{
  "num_hidden_layers": 13,
  "hidden_size": 384,
  "num_attention_heads": 3,
  "num_key_value_heads": 3,
  "head_dim": 128,
  "intermediate_size": 1024,
  "vocab_size": 32000,
  "hidden_act": "swiglu",
  "norm": "rmsnorm",
  "norm_place": "pre",
  "norm_eps": 1e-06,
  "positions": "rope",
  "rope_theta": 10000.0,
  "rope_fraction": 1.0,
  "qk_norm": false,
  "attn_scale": 0.0884,
  "bias": "none",
  "tie_word_embeddings": true,
  "parallel_block": false,
  "init": "trunc",
  "init_std_qkv": 0.0307,
  "init_std_o": 0.0307,
  "init_std_up": 0.0307,
  "init_std_down": 0.0188,
  "optimizer": "soap_variant",
  "learning_rate": 0.00378,
  "lr_mult_up": 1.24,
  "beta1": 0.95,
  "beta2": 0.95,
  "lr_head": 0.00705,
  "warmup_steps": 200,
  "schedule": "wsd",
  "decay_fraction": 0.604,
  "decay_shape": "linear",
  "final_lr_fraction": 0.0,
  "batch_tokens": 131072,
  "max_seq_len": 256,
  "doc_mask": false,
  "train_tokens": 355700000,
  "max_steps": 2714,
  "dataset": "wikipedia_en"
}
Each number is 128 + 24 x the weight over its row's rms, rounded and kept within 0 to 255. Layers, rows and columns count from 0. Numbers have three digits each. The size before them is the row's rms in percent of the matrix's.

# q: layer 5 attention query, 384x384, rms 0.0961, rows 32-100, columns 0-95
# k: layer 5 attention key, 384x384, rms 0.1, rows 32-100, columns 0-95
q32 107:112156081109133140116147125153126122136102135124119125087130082136150137138115104143149134169177102109154111125113130209117121121162130159125119112090137112145151155132171113123135131137168123153099183122114135141158138162156090129151108128122124125127088136123153105145113075157157136165
k32 145:127132136139153146082105125110159134162123093145134147111164091124118162120146164103120148142175109109143107111117182114140135094142174130146166139132146120165123127102119162113118121120117128157159103125094148135198114146126139156120110133141114104105094105118148130119171139105109094124
q33 126:172108109091131129157158140114147119179178123136134146109117160129141086105195130140147152104163140134139149158096161150108128156147104086108086111116122168088134092164163115106127129118194144146098134178133113102101093128123077131121165099150095155173197114120085115155102113157149119109
k33 137:095178124098115110164130145095124154155141111157097149138164120140135140173175114135160124170087167114153116149138122120098095156122116108133125140090100122143093109150096125135110173106163135112141092104122134127119139112110100159132118120106119125140126143086122096151070168145125155089
q34 114:138155187119079138168088158120159089139137108128098098183112125149137115150123119127146176142107118139114122118145115118143103123141112132130116141130129099093076109127158131080140150165119164108160113113148104160150124106139120086148119112101100134178091140140192135106117090147120106107
k34 133:177164127137104133145117081108147071116130151142133160159158150148112138130139137096118155149139147105123149128086105132172114112139122079126141132144097153120155147133128133104114104110096135095179146083139122097167123147162087147131105144136117148124129150168142154122086122155125106112
q35 117:132149119136095105187103131102137107115155104140119158148149104143108133152169132132109136154127147120142096114131142151128107127097092153092118104117145112137103139134155117108068142152135117105161104143173067094141129127115143146137099125129109129124167141168132113114134120130121135118
k35 133:095173099139112087189118074116120070149123158111112128150141117160143146121166147163105156101113123124134142119113193125138066145124097140087119116148119116146120173150120135140126142134111172128170119164099093113112157118139114114117090100127121111163125132156094120114123142131148142151
q36 125:146114093162123090125124114111150111168155115109153138116156110170120159098095152136148134127150137135104146200101159153132115153110126089110159120160150134144106175102147162124170124161151082143125128148091144095123108169154101131120123140119134136142095132086127103149123118106116157097
k36 143:158108110149173095135132059103130136144165151132117120133172130145102143115106131130126116109118088114128106102108161080078097130108125100107169104136147120148119158104113116165154095119141126114114115155098190098119130081145119136152113109112147130146131144120122122177139133127118133161
q37 127:178121127107172179139133142152128168073120111140148107117148143137141138130119116114124114143156122138171119040105102135136110125143129134081120174121132123144205094125154115137115074150151141130132170096127161125103135094086164145138095118156121112163112115090187133164106131141136147137
k37 145:141123076106135106162108130108096106147148159122132091092126158140148129138097122137103121128180112128112137085098135139105092110141155143135143156114105138134130100099150130146169096178136106114123097100129164160128126121124146078161096141150103165197140138116188169131138125125163095151
q38 129:123113124071113124091119129138175138142129123084133132108117130129152141150142110178114141113083178182150125121160118170184120080157137126116135109130135122154174128101137153138167127123114112149089151079116153135130120140132143143118111122134161128116110142113144120111150195165143100129
k38 145:126136145092138146143110149096152150141168176118119139106167113143136130100149113178134122140122115153113119168143145172109111125151111094086139128158144170130095134110157119130128136150073119130098139121127137139165156137132158124128119118125120116116153140133132140141125178171151107128
q39 128:124068167127188119167151099157154111084136136117117101179151153137118138113138107126145187152133109138152112158107135120170145127156155084167116147137136131085127145154130136161116129074132130139144188153097119145113119157158133126110106128114114136154103102157119140134157087123142171163
k39 141:129114084098122146133167099163179143092157141130109125129118104166161120118081124084120155136131148119113144129114112095155153160100154143130113148129088138083186138112097068142182149097152159102139111197093114102147100146173115131112091126124116083114134158132133106134125143106113104153
q40 131:135134164108155117148105144125122133136106140187119144159119129065094153087126104096130168127110159095090118110150123129146127118134102154193141130130112131135098092147116124131081127148155108136143134152140118140085083129151142159143141151075096131082138136132124116137143136131094073117
k40 142:140144151135132121169147115088120149146113105145153092114174113106117119121142150116094179145102102126098122096176108111128132124095121141129171124136153142134125066091171109123107101112134133106105176129091099129054118151146136158132122146121075141131136119167095147156127117078113087126
q41 125:121100153161122120145156187106093136166078140128134143097141089126142130122129140120116085088118135163142154126120096093148125153138161170104117114135105163186105136103129088092098117139122141110138132107123132152104136081163101135126112069098114135090132109154153124117131136120145107155
k41 139:122125158128141103144154132108120114117121134111151150168152120117136120091092115157135125133104155117093125144096083126130127150142150118109106088160099191148132105130102097150083131155165184068125110166128153125113126116181118125119141064085124139108146106107133128145172144115155096104
q42 131:132127109143100122116106124128153170113151108131150087150164120127164112134111119133097122090141123135140067149118112155120114126158133116112090160128145124159100085162088111121131140148139130161109124158151152141095164168083129121119131115107121115122128140097153128167128140156139113151
k42 145:105111134186131133134111113101134161117148130088149111121123163105129124084082124088125115111157104141140102123095133159094159119135120149115126195127140113144090135158144122120075143109114128092092127162139100130105143153131130120150088139097170128137137142142158146143129139142111116135
q43 134:140166075125121143103124089130187103143110105130123150128104152131120096145115118165113075080146133094115186151117154085123078123094146112132137110131077101142132126126140146144121108142131128123147151148094157167084120117119159122122175128123101123129154144118115125128142098120131121140
k43 145:123161094091128156189106125125153146118123137148140130136106172113156115154134147125151131102124135128142154111114122132102103078095151153126109119168132096142106104129165121101117114151127158153104128122122113161134121123115097144125193116137144118080109159134136131153108134097096170183
q44 130:135093135131104125085123128127159135122103116121115131083094115137103138123171119135092126149151140125148101148117121074132155170105144143112124097128198165120094123112097161129153139116111136165134102153129133119156101112116118123154124126131158098126102111162170123120160132088135128115
k44 139:138117151157168167082150165110189160147132129146067117128121098133134080145120118155134068158130099145123133121149122099169154126141137114111153141144130134125085143129147146142134150148187192095163142152104132090162121080128125101099146143129165074123110123116144127127131117158118125101
q45 132:096145086093094127108125105142138130138079168167118128147123148137122133145113157159097129165175102081149140092126134109172112136146131116168147110159107153142127134111095116106126159129059098168173084167090145104125129124124108161123116135147110130129146122138182132131109140116079165123
k45 151:116163108127081159120132120112192144143149188157107130137150104154113112123106147098132106154144114152175112120132099110157096068113122159127129153109134115115125124158112113107156120132145114193139124126146113103136126135077087134137098153131088111113175119136154118125097148107144159112
q46 123:096140147058138160087085104136140135102142108148125107099112130119151097143169129114116135135111155118099105137118131158157107160135164149093111097082173143125165119148112074103113119150135156066145143118177152135131133106106129114208089091094126171115112119134095123104139141124107119145
k46 139:144169128127141138116100124092120046160151125139089153151120124103122124189107137149131123113167142099094122126140102119143124143131182114106097140096104097097156131125100140103128133126148140120104171134133165115122136092097113144128081163102126140146109150166077115133128153129100138154
q47 130:095124139119131119145162199111148115101081128135133096158152130124144097184101114107122162107118143135142140118112150109077106169137100102110151115148099112115149142159114168198139138137094081139109130147146170138133095116154088087157109115114144116116140137131122129133108098182142105081
k47 143:127143087125110120177145142124122161162136116133134114136149158105155069166117166099091138116145125135143130165065147157108126149149106117104123149092124143100152140168131117155111173140123116136084142119142167115164115137162111121102096119142096150163085113107120141142143138130158169143
q48 134:093074113166114135113161106112142127097116095147123167132099031170127116127112156104170113099125151152139150142126105159134118124101127129126105128133128138087131130079098170145099142161121124093111084121148078142069105181123123139101092158116134125126152114147150142122107097143122127107
k48 145:135073131088133104104120119148154104151096113133128122120109102162156122074097117097166124088127144116148106147149123150137119136123118165169091072070149110142143107108130117110073152104103148107147117146129104106099095125201158092141110126134130119141132140122135131136141107145136104162
q49 134:163148116152121141117141123138156142153113100179159120131120132089079143118158180119138142137132125147136132073141112152115088102131100122155113110142134131128110126110144151153174138163155156148103157121162130119142140133103125104153145133143122144027132114165126166131082132133132147113
k49 148:145135104175130158144147099138154153154130120148128120084144121123131136137152150155147175103128103115128110162118166125120065110083137124157113136113154117118114131132174142156189137143137164110110138117177150120186125093111150117130098130132113076047188091091172153114104115163125122149
q50 125:134130136103121117100114136115129117127114173143132122112103134092113182132131091155142117134133108133163144097133173155140141127143103170130110167120098112145152115178104127119113151135131148129157137075124107125137172127133128108112140121125190141145096138138154117130115097110094097110
k50 141:112147127137113118099113138118160144117132193120113123117094134162125156148113129174123071166118109142137163138138144151131136163122099108133142157151139105120095143152132072134128141142097160102119114100085154145121130146117133152133204128148110085159087095147116132132135142126130111080
q51 129:114148142166108149105115135088141133194137171160152077125103081134159117143141121132172103100091106087129117175138167159141090155091118122142142139148118117096168147124131125158165168148125145102160180112146122165149146097139123128098113152088119121149096085101143128126143147082163083139
k51 140:128109117141173140139142150090160122113137135167174102098162149129160127139119133118187124094116107098154122125116127152118112135120113104157084141150139116104147140126126109125156162159145157150107142102117156181105181115138137150140111112090141113154130110141138060126157141100120107134
q52 133:152149170149124163126109122120144130148111163131124119146155181087102127133087114119103144105114168103116106141092107121117089132084130120135097121121141172107089126139110113102124191158140140114123139126119116174088174150117134162139088085088128122129079139146111138125103146097146088092
k52 154:132119114117105158107114153132127168131124146145114099160097165076066116137079102161116143087146110132160152113115144129102154136102117140121103096134130122089106100126146130128126093121156107078123139138143158112146174163095120160086095127064158120149080087143137133142130142104113099094
q53 131:136074145141139103093084096124118153093098100145162136120160126131117144128127105145115145109146125157122121117125135129123130120114097093159132111092112130189161134163133146120121100110137132115122109177094105172142160090114096170120142104133131156145087121112123138110198117139165129116
k53 145:090126130132124121117107112096121124104088139134119133180179125111153140117100129110128149130114119179136088151136118103120176157143090114089108115066120122170115105128110136105119154127159123131125127100102097138169121122092176139057186125136162110140153126155162126129144158136122148094
q54 133:139124125104116108148098148124132132134125145168101124076127124171162131129102120089153163168120123143125154154091101113147081145121089069140129157115153149078117149144113147129131141091131129140136144106150101151104143136088129152163095110122051139133142099121127132113152093122144156107
k54 147:130105120075120099111118094127126117098120087084106075097136129098169125135103150128157184152118070116093130144141130109114086108133135100149144133144121123066142134164109132093147132099158113146152130112120113159120113122103124110127142079139087106110192140143135099148151138105131153090
q55 134:077149122100130104159092122169078104108144151133133170145089080112118150117124141158173129112143129130141112180136124135117101160123084100168164092090136141142182137141141143133116119135158092138111141116121141127142125149145097170104110084148120126086104184179131117132132089138155160175
k55 146:065136129122131124148140133173105111126151144126090083170115126092164140154155106106161102114104159127146142144159176106112153160124151128109164124128152115155094149168097139132118107144113095126127162117160149118133155139155125187116151111114146134167123150167106130096146137127113117138
q56 130:090141154137115095156103108141111131140114164117133105119123133102163086141154155086127139093096154133136093121121148144123134149081119108156136123102100168132126163098121140110128128186128133123132134165112135155148075136086133162095135192123138142114131123167149128120115116119106152139
k56 148:106133190111084116123119150116088124141174143117144119117127137108139125119123137145144126110116114177127118154140143143154131090112141143123160146108109170150108135124121099170131122146136143107116174161100102120148074144127127130098085099104151131120122142159136154164159122117136152132
q57 133:076105095118103107102136119120132124152107152137156145091110140135137116096129105119139102129115103135112112161136133142116153138161100122161131150049159126153137139152124159116157158139116147098136105115113182129122131124148123123192114127144146132150115151125112141144082168097133126149
k57 148:082119125131098151138191130161129133147111157116137088098126164128109135117120150095140141151115121112125165141110141175088141115147154150105106118119153132163095131128107118126108102127067130116075111057148159098133136107148138121154135141126139130119166139131137137148144117146129142125
q58 135:117206132117162103108127083095149119102147192171149092121116096142137093115099153146102125127135112120120150128134099124097072135147109091123125133064121155123108126140157107146134103123115101162108113175110127145139129136114100164114109160106160150117157089121124117137114139141091187153
k58 149:130153157118124062110091081134109120114132106168157104134114124121134087139116128146091130132096138102085148144115135136115129128097113126117138081098092139129127176162172151174100145100135077126146127109134136132161100168122145139122149078128141160110149119104134090096114131109124159155
q59 130:138139112152149124175144114196120148118157162082116160154103097098140105121119119156135161143184115121147115150123123141172091138117141126136146128120170120130162128114069157159134075112094113111149149092123107155142129099190112098126129130126128065133162143121081167135110137148126127139
k59 141:124133136138156057155118105177120137166122191125115201134107081134139109091113116129146137136183122128154131084122122150133125148134158114123145135131137132112113114141112134177185075127090159129144114129156105159135102124139121143092141171149129116121137137094066139101123129118159139098
q60 136:148103112161156121085132152090046126151088125133183120142135143126141140134101115165156108119133134139122132182111141094095130091112138111112115089110082136127152184086085115126105141146131154128147130100124128128115161137153104091144163170134120106132103129163123120109150141104123186096
k60 148:131097132164148165066123132142061129132155138128127123127131123161124133152098174112127143130132115105103112147109142126128097123136111140147133092112113161130141151160105108113136143116090175146091129142148121136191135105151141137119164128125116082170073116115129130100138136065128102122
q61 133:191112124116168137134112111108125140092127151145141126113109113073139107166114140135098144114144105094143099123092168116107120128184132123142133120134137205163128163104156081134147090158137127111124125091160096124137126173069154127147132137112121076131116100143112144139190136085101143144
k61 150:105152087108125141115108168094124142116104133091166136163124118114164086151075167108146139124131108177144119143125160103123109138088144117164108152103125144132150157101131113102153123113155133103129154095158102147140107152090166170183080132116126119138128118118068163182142139120106109094
q62 130:144105105137157141121133172129112108109133126098167142148147150100145132122129136060136149165088086180149131140087107097090118160155126104112184167138139144101136145137115123114095102136130102150121109157139105130145157094142129161139118096114102087179184138122088115133117096100126143158
k62 145:106147132102183177125124114144156098101088135131184146115137133097113143109087097192094152152110111171124101100084138103154127096112155134119160143149140105117118095118142142143106137146141137137153122172158081098148132113121086115132150129103149172151155168090126105141102099104126149141
q63 136:145105073126152090147119101149133140060136135117104142113134127132141139122160093091154121174125100140137136139119100103120140133127134148093080092095133141139160198199111101164132160113123109178135109141147150076125153150135140177166112154108147156111101111144103107127103174084139125120
k63 147:153152072160157121133121114129130162127125153150106164088131147168179111109130130129111089166151100137142130106107107095074118155123137123110119123123161111118169150163124149202168112124100120169120141124120143100130129145082138107099158117108154123128096112129102128139148154113122139144
q64 067:132160099119122156143118152078160116123141137098121143101107142138140099165132118157161179137161155151132116131116112117162129123128094100144159156131179131162129146128146176143146093109098134146128127140118134078107136119086079110118132168152118091141122087115101116105103110107112145135
k64 070:110107128125141073149152124132104138168139133110122132185149110122120107150125193155145120120125119131102104088168183134101153147114145163132148086116145102113156128122085105141181133116142136108146172112182107132088088141119096112093102159096111135124070184115103137114118097117142149187
q65 077:130139165124127141130128126088102125112120147100121139139106135120141132135166153160112158154110137132118169132126165094145108104114089116144156076151106124159118139118138126094128123113136121096132081143105158116138115159120110135101116135131139081161175130120166147127177147116169070103
k65 075:092113104091163128141116111161123174132098127147119099174193108156112114112136134132143137130108107156170099125154110159111171144185120140074104121078145116132119109088105135115135166145098088122132123158171136111126159150155148111098132059116068111107111148116164133167108129110152117172
q66 075:119103116138116090193126128149136198103141102160167093124133100119162181142131138093133130140130128113147125096141124133142140147145149095085097115111131148134098121163176103135131155142134102110121117171118169141106107127124143152161152106094140156141124086132104098096114125108126097098
k66 065:136112120125129171102102118120162096119124171113175126177099135132139125113116121136153154114099137134129105137136164134121097057128138137142081156154135073093109126153109126145088169147086080128106111110189093098116134140125119117086159132118137166100142172172115123100115127138106134139
q67 078:136144118146115141142117105136156150154119076096177118149126115103106112108119177112091122145140083120128137086135154121121138176155122106152148147134150130159160125111142099141126167149117099105140100071129152120152087088105096109167165117123131117123097107100154081125137112133136126113
k67 066:131093162112119134086177156147098138143126145107101131129116144140122091108080125088081108159156188130133125134143124153142109086126164132153128130134121099138126153152203119077159141146106110162143138153138120133129148132106155150136113135187110127140117109158148121171124162113162081126
q68 070:156091154113096132100111122115135106140132100086117089145157139164106126122119175077132141117146149143117130097132085142115094132074123140152133158151138109131072113110132147147117144106114143145135130158150112086108142109120116131131095115096129113099077163207119085111155126142129112174
k68 071:130152155112134132138111124100089107125142111128114082102170106123123121078139111156135089125127174133149150146115138106138144168108128138101143104119151148139123080138132109157150134114131115137128140132078095160147094162094107134163093144155108119096159132171120127180140132123154116154
q69 071:142104125133095104120161113121146143116109134138107093134131072094099162126128139145117111096093105099172101152131120142163098128129095139134119151133099122122148188144109140103107122116087165054159136129132109158184112136171131138110146074140147106104074137093098172124131094141142151149
k69 070:119123128146105139127185166106123137126110142122118127115121122090127134138099172101125133168144109151075110122122164129109159128157133091126101141148112073139146173152121101150108130122173112109086135130146142119161126163137121136124140150102142173132127131126126120125137113170126148141
q70 079:080128132141125133123166139159115117142075133145135102106152062130147152137101101114127126122113071109109107030154121133114137151166146143123156115135165118120137148155123119119143147141111086093139125146126114161094110132132109133143141108156138162147136144125107113101143121115125146137
k70 079:117115144128100118105150097112123165108107157103114175157071132100134089127089209128125119126155105166142120123111165109121102133169127106114171160105125067114128167149129111148070149122151125128172164172138162111114127109117131103129107124102114093125115144089134104157137108135112148128
q71 073:143138132147088082164103120115182112140151137131139159138132114089109137103116157153185126138105114128148146133143113132112123179176167135121164148142116159096148146138151104140080144121168118145101126092153164144143081110116119165134140098140171132131186145146108129099108162122141143107
k71 076:107106077134125123182140093127086202140142131169136141117142110138144103146099183133140127118091111118153129118132122183127149151170140121119104122135103099159134097143133114067147141118160123169132113139131135117114155113161127088175197120068114147134102175145138095141116112134135158146
q72 079:169155133091137096122120089115116179143163162087150117139128129158111146153152137126119140141155111140125198107134103122150092119126117130140113146140127116127117097110150121126129139132118138126149135138191130131136139104140123100131125105143117145153088130197138132128142112126126136108
k72 072:127135156157120133138105121149161133164158088145141100151141142142095134083117117117122142122106173142106125116135137123095120115127119154128127103108128131088112100135159120105164169128141153097113085100114092138137101126163137147130125140130111185152141169090129133149153148141174124098
q73 073:128114113155100144165162091109125096110103100166161160134076113112151180108097168156165139155103087116123158110150111146157140144113216104145126112135159143110102121155122113119108099135132118118160135136133091151128118113155122148170140114102157121156115119105135118075139099110120161083
k73 071:171138157121113135116140136111140149138086127139139118133146132102112096140149095121143101136155139128136151149126106166128137115127171092113136126113113164130121132157126112128078142146108151150139124133095147078054128169089189111139113130126097150144141151167084120167182122148116161112
q74 082:126140140133082110143117132118146154133127164152132138146143094146106150107128110136098182129101128176141127136124145092129132115143067149141150111142085137159108077142129083122117125129100097152158136135133112123086184142061119168104082118116133135092129118169157132134168132113140098136
k74 073:163188114106141105153112083104157110110132120121110114164156141156160154118116134106106136152145145102123142186091144157101124136105170143102086142115172101118088127106126118135150123129165127111113122138116129128089143118168116074154134091128142118083126132083110133120094110151164133107
q75 079:154111136151185080136117140116126099102086145106159115119082125129097164109091105129121139127135101092115130132112100114092129142111145077139135168133129150153147161133130131118108105128135130143119104156110099062161117094104118119120143149149104090170113143113087111115138129179142110129
k75 072:131108169138078148180151156115137129136128135120121178115129073110160129144146103132112129129123133091137141111164121143122146131173164129113149119092112145116150092102151090119141168138129117142090146106137116123111117150148187133095161101136112120119136123103104117099131135140148132112
q76 077:096139149131124164162141118120157100134125143095094111153144097121152097146138128134139126161094117104140197085132170160120144149130160107100131121147134205120146116132127135151148136142178123088078111138124117123071115137150146100151117135130109107125123141144112130108113112132112140184
k76 078:114123122129150102106126131124100145112111126151143138150125133138147105155121190155138136139160137129133120123153124142109104156132134086126192135085143126111162104134154136133135096112134170092130136129138097148106117100100158124152140145117144107148101116080110132128120105108054142129
q77 078:152126136115126132151107100117120140150132140163143158122143095105126132116137124149141147109096115135154145118093155115140116099143139129084135135104166179123147180153169107115114108105084183138088126111136160153122093150118191124129157115149116131129133175090097129140113177134108088129
k77 077:161104132137121090164147101096132123087041116128134124140153108175140123141120154140131148131128124118106129111154107173138104139134127128111113107133107152130128121153095101097123110157207104113071117157150086125105128119132102109128061136128142130146116143145127096129102093172157120139
q78 084:139127121144127152167111149156118091159140125104144158144119143113153185152127170105132083152160110098117119170136129133069147120124117119124160120141155074097176141155167084150121138126157133148169106083149104123079125114079136135132152131101146145141149082147112164094111127105129162135
k78 079:134143128113148135101165195153158093106138109131137122158137107133136137106113134116123161170118113125104122136100137173148131126132138167142132117125066173147144114112121091102150139175111100167175138170134156090141133182144114120138120114139160094134133150125139153111125067151115174141
q79 083:141135129131144161121110079095114123154107136125170150117114138100162101113094126096131134129126098140138135148102118171121128127138127125119115098090130091137138149134153147117145090148123088145102134061152132135104155178112152146081076134156130120075144123137118144145153149100113132097
k79 079:111108142119092116118071114124154139096112187112120095155099115176158143160182151118166142121122144157096115119139092123140111152125151122124144136120129098125113147138150135125170139127145133083111123144129109132113094101113104131103128111148134117129074085110137160157090136151142120170
q80 082:200168125122137138141089104116112103088140127136144111120109156139100113128138152089103142131118176129143132152121112123129088109138134128176133107136122168156091091103126154161140109123099133150165105135126115096147155099108070110102129127090069127112120087167129148139111101120128111139
k80 075:122173107124093097128147131137123134125149115072128150145109100132105139112068161130086119142109166134076146166127109105101139139122172128114131113178106179110131094113151109096127128104147122158129149121119102119140085131143105118111108144126119131137121139148098157122127112123135151090
q81 087:135109138114159154099111153158147119137157132123119168116099201094162105107155148129156169161138139132148103136128134097133122143128131120153116156106115155144160124175151135168116150105115139166122167175106115142136125080146121149162101154083129075155139132122089121153128111118178102115
k81 084:140129119138134151154116134119129136135079139110120105131127106142074124110156071175100132154140129123124169098125123139114113142138099127128162108125151138152128131140167091098100113154108101179130109092114143127123128125158148151106189140138120128127161122150119092109111141087138086069
q82 088:144165177128167109148136149134166065136119153144155123142128103140119148122089102137126116148108109138122096107102144096096129127153140129159159115145129171117108116168139103119163141088140127125079086141120115125107110097108118129097147092101098105122111154111114149146097126135074128152
k82 081:102096129139094156152133150154062158099130133142127108170118117153129146139114168087166100145119164121113132117160120135144114147141151130113099110119151123166121173138121098142123148174115111145132137098136138106164103163122133133113078131128174117165139104138126132105142087126123140165
q83 087:125131111151124107142122154135142129147142120144122130165134112100120165109092152122118121119081087122157154097164152146111109168091141128105157146117158141114144157112163104111077122122159143125164122090085145117131099126154122130134151135155142179125158169110118135106137121102179138127
k83 078:114131151123096132108180173163194149130192136103141138101100130125109105113125129142124134145143099160120102108087115136134128110114118112138113131128120140109120146140140122124117174145090088117120117131118158143123143123145098136078118147133091139151167137115152094138144136129126137128
q84 085:084119122116109136157131094131122109149118141130105138138077157147118123131176167131127111157130169141174168144093084089101128159101146104114116159150139107084142120125124136168129129111131144094108115156125128121128131088124128146076144110102134109154127148125128103130084123119130105154
k84 082:151140112154167158123144139109099128086099071149155147132168120130135124162108114104090165120093169093122148084119128154109102128156132154124131098104082182135134147179148082114159102150189139172111105146136106069092119113098080124144111151146131127125155104128138139104144113186111186131
q85 091:168091123118083114157130147174140092130121132129147141123116151131117187140094150107146094197124092103092097112104156112137150137192137141123127122156143149090163136144129117115128180122138125133121082122139131093139092076134120156079085120144099133107123157067090158132145131110138096094
k85 082:123173153104126143144126127144071137176089144120153114167157083117139096112131142114120100157164068110167156139137145098122162109122156165093171125086163085113125156136134156106111111124137154147118131141177116131137130165089122180147133103081110139178124159163101156126142140142139155135
q86 088:139130115122171133137140125160121132161136134145161136149101151130168129101126161143147127149083160147146128134137139064116163100094150124125174112139123162131125135147140126158136121127074161142115136109089141134122166154116127094136110155136164108135121149115131133108111156128124093140
k86 088:189119099150114113134119116143139114166136133127127128142125104150100119120134133103141161117130129073114133136132162112124126121158120162123110095112098126149115113159136115126123144120151102172146159132120146111142111106119136174136110112177106101119161141108136109147122105111156124111
q87 085:155123158099114148134138154101107111155163134133136147113083165092147133108110077085128133162144109147118129091131101120138129140107135157127122086102132158108133177145120097110139121118099081169135128115124132138123115112122078120130170141156116133141171141169099153178098141112070137135
k87 079:161186126135129154133148169179121115094119100075118111112128096110121153111167147131134110174107107135149155130074132128121154118101123106108109118126091116182139137143112169067113122163128117115101109116133110127118094098115139106072113127116069071098169083155142144101101114140088130122
q88 089:143146129140152090119106119166054129106123116119101115130101126142109138124139125124120139101163091111112153139145129106137148134130155116139141179135117158123124166180148114120084102164137139142119106147150120130129099110117120123143131148140093157117145143124140108118094108147089096109
k88 085:154103113129140133151110102141090139115087140148134099156120155172111118114146119117144137168133157089077161086102136135169150104086130125143110143167129116157151097105128101099075149134105120120150131138125136110146125139163087105147127096146144095100123127091159096106104134139111119103
q89 090:123140139119167145126108115135158130061153110110117102100111119149153133122131116135134127104178140119110148123095146133153100121144093146151136118161137150121111101104116141142093145107080172097151174118139166158122154156132146173162105129110133097138132162138169119152121111121152122124
k89 083:120104148149150111105130096109162154133140102104120154162059165089144104114116086171124147130087129162157151127147131146129118078137106181120104086126141113140105105079098099156102125123108143119163136097131153149127131123131137117173123142181131172119138096109136142167078164079131089151
q90 091:103168103108099106126094142129128123143070113164149159111130118115141148088171139164169124174133130116121155119156122123131145102127106133194130123121134155123123180132123135116116153106108132164151126139148159134097160115128136090138141135158119121121086128111098096071141168119115095138
k90 091:116106080131159105064119149117133142143101120136155151082146129087151120153128177154141122089130089164115091138081114127124120160135137178104123149087154099122167137145117147127144107147121085113119179101137089114141137105122163122134137120128114074150166143123139119168077119080138136156
q91 092:141128108142132083141145142152116158161179116130069132127087126163117122121130120144144125183180142174140148121128112106152149160131145131144105159100122076119137111144126190111097128148135130122142147171115156165134133168111147125095150139121110182145146132131166138154139126153118125141
k91 095:191126156139136126101129099123142162160173115132137142116144068120142142152140129096081139127105098076155111153150116148114106112122122128115150072101123135086064156139139107127135103113110141107100160100153165149107165107107144136139156140128164166156107185197114089098095114125140156122
q92 099:138125117123135112096103084113132127147085133126171132124109106105127088119105115132085188152123172196103142147099086133113095073120178152140121141121134145095104148145139123106143153136128124121152155131172106133165128113129119141120105092105128107077136147123127141102153110076128137087
k92 096:156129139100093104119141138107148103116107166132178127136167138146152136085107135106158100131133149145134136134161154100138091126137136143116142136121131111093149085110135135153152141127152097104138092052170134090144138138145094161107134142126120138130144147190110151177143131140140121089
q93 100:157126082122131104101121133137147115162153164129085102148138138151139107081101150100116159152148082151158099132139147094152117096128151117164183106155142109091124131156118127127129112142113118129121144145102151104085154139187117130153136099128137112107134183141151127161160188146147114087
k93 108:158129136136124118124104085150108100105168092078132075084167116171168141132115118166118131108198130153073152102088183157118082084099145102117155134119145126150141133154120151105146097107105119124188137120139152126108108123136162110153087095137161116138094090152143117144162115173118095121
q94 112:105145119095110116132133105108162157113171141137095122115174109113090141161145160175093100109139120174136131138133097145159157152117122101114109114135122136112105133106077134121114121124154116129131139124149147175102118127164149157105126094104180134131133150164117134139135120122143144133
k94 098:124147162098097100176125111125106163196201161117140149131150114138137138115122128097092126122140092107169129130117137129120131117114152114101073173159126121119174179127102121120159137094096159138147106112139123154111084114143120101118116118138117132115144141114143085107141149115129073152
q95 105:159119150108123148104149141127119110101158123089139104109119139119166116124138121130134118105113151167103128138143164125133111151120093121113087113133138141150112094095063122126145149098147131095116129130100137180104093141129095116106150108149114169112124152195137153151124168108124154139
k95 125:110125145131123106174136121129101121102136101113117117129137127115099140112125130134129161134108151131157130143178131142180128123109158138146145127181140113158114121115112153152120093175094153175123161133138139150110107119098140145144102167147134188098086123151154161089204063085129117140
q96 123:096126159142115099190138134075112134118144141158156139145110181139168133123117086178146098085099149152135165098123127147128156165080071161118101104133132160125115140148088102145128098103078135091153118134143130111097160149125125178105147129107138141135126159131122111171123125149147148154
k96 098:124125135135150156115158097142114104100172116117144091106158145129104116145128112132147137130130086095164125102128100162109149145124149129092116125112137093143069170126137112122088076132126148153131143151137118087106158177166126091123152125079103098140157122135107116108145151163158121157
q97 112:156143090136109097115124127138144139106155110139145097107142154168139125117108128132142159120126109159154165159132127125096141171104133114116134130167160156089142140097133144088103132171127118133183109119108174157135138127093164103132136146150147150164088166112138136147177134100083129128
k97 118:141149122114125161076118171101099106156186108113132148153186148126161158133130080100118166145127122116138110130096155108126112121144168131123126190145079174125119103138109151153103171115154126123121134176141129097094119151140126136098126114141104127090136166150109101119154121133117113160
q98 120:118086108107170126155130173103129135163119137117144093093119129110163161143084146160110130165149169147096099117139146160148089109134130127132165130099117047140109125111168129102112113120142155127142152110159175151103146142089128115061172132084132132112112128090123128117112140127121150139
k98 134:149120157102126133157132132129124124122151126139141046102131130146148127109133085105119162127161163135087135094172135117134090108096091118146170111141142097107100116118157138099136089146136164099164151103137130146092132116104080138116166149146093127120090117136142140136147130125177130119
q99 119:149107139083103133126107144136077139103121115135138134127145137120119089160084102108133122096138107135095124117145156136068129116172130158179134114169113153107158158109133157096088115132148110129098124102178156131149096101106123127129124124132151116118086111140147108151117122121123141104
k99 134:119110099133118100152146121113098148099115142174121159099163108131117129144144131120135164131150117117109107093159150122164133100152133156112161122141161134100145147102121136105101114138125126103158119154123146100110127139113115116161098152128145178106114122121141151130123097134117161102
q100 129:130145160160093174138149137122120137118109131128109108132101120079085106126128128136101137137117111123174122167157123120164128164148186126112137136096140169117124118147100129105143103157137168126121132168122096152136137151096132131122167088167113141150177106117093113173146115118154068119
k100 135:155115157168131155137135131127135126141155105108139131097133104175097094135103120125191164135128088127138127124138147138122109120167153147087133121100109130119145117165130131098137100135128114116093163096131097153152107192124121138150123091138142145119152067147120135123139082111171107133